python train.py --n_layer=16 --d_model=192 --n_head=6 --n_kv_head=6 --head_dim=32 --d_mlp=640 --vocab_size=8192 --activation="geglu" --norm="rmsnorm" --norm_place="pre" --norm_eps=1e-05 --positions="rope" --rope_base=10000.0 --rope_fraction=1.0 --qk_norm=false --attn_scale=0.177 --bias="qkv" --tie_embeddings=true --parallel_block=false --init="uniform" --init_std_qkv=0.0361 --init_std_o=0.0064 --init_std_up=0.0361 --init_std_down=0.0064 --optimizer="muon_variant" --lr=0.00799 --lr_mult_down=2.0 --lr_head=0.0078 --grad_clip=1.0 --warmup_steps=200 --schedule="cos" --final_lr_fraction=0.0 --batch_tokens=65536 --seq_len=256 --doc_mask=true --train_tokens=228700000 --steps=3490 --dataset="wikipedia_en"
Each number is 128 + 32 x the weight over its row's rms, rounded and kept within 0 to 255. Layers, rows and columns count from 0. Numbers have three digits each. The size before them is the row's rms in percent of the matrix's.

# layer 11 MLP down, 192x640, rms 0.0455, rows 0-21, columns 384-511
096:121125210141086105054138120176176123188100096134108105163184142105173116167083157132085118088109135127086120142095073136118129140111113087098191135132131142214156203119100142168143139117182158112096137140129111143063146071128077160100128169050101155098107117129179157166119134124156159097161096141161135072101156108190132095132151151108108125088090132159142081060125084142157125123085
096:096120100177122106097154112137211113168164144110182105145139108130094157145142128056114167102123164079137161109115166161116078177102128121144162157179095130191078131104137134111093170147088145134161147100073135126122181136186141064085165127135155131147115120128114093121159125122181135120098149097102123202153116116113104098118083144124118134166096150153117118160178129147140116093094
100:093046120135096149128072129108134065145120132151085147084151117100137168113115140168134054154123183120103096102180128076168099096105096087205129100106111126129136113136093102081130126138084074113123195112163175139167108125107148108107094138095136140174122147118123106115086164086107117125135168094150122113122145100174152148121159138218165132102089131179118087108090093082106153113147
100:129162119135102165115098060122112130141064096150059119100097096147086163116119177070148144122202124113173166136146104088137129123095122163072135181109108111113131096132141130167159136117188050180109152085064134136100158137141107118164092187101145101127151128092191115152171150124136092129161135154083161143109165157113168172094173137167179102058114108118128155139110163146075136079144
102:183117134156079143127134093158121203120164146096154074115131159181129185069105135060183094118148154093122118084159126100077086130115142153103145135155125088120119091136151116095152092127150091116101132142092106085166119083155152139100132149104090089214109139093115147149146087100111106123126105141081109125117101189110132082173073185182119167119122117175092159152092108099187120102144
102:084159166144148116097113139164076182061145129087152102115176143122136083028124118113059110149105161112120184156159170165086076084137107129186145112175104117068177122072175077049081168161103140180108107190129125095127181127149119243099170156134114103116110118140109135110159132203072138120080142135150134140113115136089159130144107192135126197108135120160126111124152090066133086152110
094:126135116124196118078163150148148158100069137114126163099136118158103152209126118106145175117094133108157112104117111126160121152105215080094092167127110095057132138119062177172159106150188149139175075103150076053139138144108149137166130098156166156113104093123107161129105085081123094126152159103185084105197137090112082149083155166119117189073137112173111126212115148117180097145121
109:121082160135141109074128075189116097096172113092097139137104125108103146119152149193099121112065088121154174095107106147163095158134131150051121038208150098123130094140142113134117098072094142084186127126181097159162127063230103149121124092131129109154103157200158083152138062156099174079182098161097174140151113123165121182165124133156083129153112098060146132073126134123159137114176
102:137117099094131070138138082069121117142145134100176198184120142115152109149086037114118094168114147122157139170086133131206212106136072111132177140172177082111148130119099109127073069102118186111108166150163136098106085107109141138125162111147144104157149194103136083131079125154126114139093116142097088127052146110102071107044113174129108127114129100160160188117097160117107086128109
107:063109072181128098104096137081147165100118126134130153093136136173125148107122164147097191114100172103140160117102108141098121104049107158147181171112170125134154070151192124111135124117150187089137156102107131118062080140182102123154091130139152123144142149136157154136138192155130104130063133106113154164106130101102082107081120173084153151113106131150137086081170197112143033153098
096:145121174116148133145187098101122181165109120145099125148141092138121102133148180104159141111114121212143176168062132091057110145103108098116100096176144125125113138142068109145148220131136100166158124146146147136126110104157130062094121128131029154096106141114121081156176100116150119104136107145103128074093155099132117119123082062160108164130130093117111158098141082123119162121143
105:137127181121114104159184146144171112101102151114107100133138108123067168117135100102127186126179156156101102115053108060115097083087165175146074134172180145171098154119128140167132154094096224167081134142089139153135113074151159119106127179133148126130048148156114113135198122133136156103141132159152098122096098142139177152137066087192173156160097138145127113127094121133161100150137
148:073100135074157147124166172147121136118159121108082115116118163178092142136107128140132144016132060134155092185051102122170092122135176160088115108136154117093110077137123126141087107150155165152140100128084134095106111106128139063180156136079171125161110089132065173080121107110088130191129123094126110124083134181102144104177117158188156155137181121159189169185089119182169134153130
096:181106104158116155091178112150204119103112120094141056103095140167134090113159155151195134103144097175175128144172095086136183134113096162105097116111113105193133072132177118141086126134189092133161167078097146126132127109127153142119043083090143137142112170108136104157154164083143133115203113135110096146115155101184120084160189114158149141117074111138107122086124137117157084144121
101:129049153127121142145105107159150120088141106123132153159095136143138100180133147160096134089107118100064116086117133065132102129109087107153101140100132134137080092125088137089154145104177104154107123182115132134132121162162159151138172102187122162135138168153145127102162117147106090088062120118065090109156126073069127114082182144086191122210227096164125088106173146076147146101159
101:149115121110099091126113130159093093099091199142157108141125134145082134130089131113105118181125113124130118130133121150137111117159171132162087127148151083124133069152144064087153128118096113170091166101173154113085155100121121138147140178139066163090078177105147181170167196130115133142145149091187128137146086130063098157090103107186108129109102098182121135071145113127145117215115
097:142135172117129156142089107163099172146157115112127131087113077140174049082095123109100124177095091088146149130183121106150106174126137133163153086117138123103067085135112147176107173178141081119122088170157061081096117125103129088086181135138150084130189190089136103039090120112126093132134099162097183107178113136082120099122139114140120106166077113123094188152088129092131144051099
096:117156112106139131195097133099141199148126196034117146124171151189123137080128126096172113092158128162095167115156119144117109102097132157092124115090121173113115106114111166149094177174180137166078095166125147134100156132206123123138124110120122111078032096171156149168108104110106179113166185118129120111109068114172144092122095080142092181181197096155157104140130171160093100115116
103:111099163077129149116151113123102148117099084071149113107163123141119089170052097125136145153108105157135175135111122090093147159162171162127186103141134095166074062145131163114162169146181109176120134127160179161130050123164155169096148130145096129143145252131119135184119127176140150141188111128084141146136090130162120129151200150131186025208108193129035128128120165132152147161147
098:118146148127093199128150128085123068123094175143131138114123143103149143119093151137166169185131123236073135115086126101091123109142141145122110127118171187141187176107125118140112141106118158140110124082128122102159142114131029132072137199166123145127216109124116112122115127209119112113094137069084073161106101099107126123134145158119120117152143086163122052124100187145213124126178
099:091127120093117157187127149128098153167092159086132147143104124107119126084139115113147105111063165098095074150119155097161158097133086119088156144183166173121180189130155146140143135157108066139147129156118169143174153141113151174129025087095101103044145161114133098137134129157154118178189109142089115077086178157186152057143080146127125146119126125130125201162151113102117106115175
100:160139104081128171142134090109123140157162109137114200119145147110110100144133114186111154131169131097082114145094119069186135212091120105127136117164128135132180144078161120126176118109146162149084120114174155123123115108077088132167152143145092162158161140097152110138091209135167120127077074113152162165079057139114095175080132090116180083125128120149152129118123147056159115152077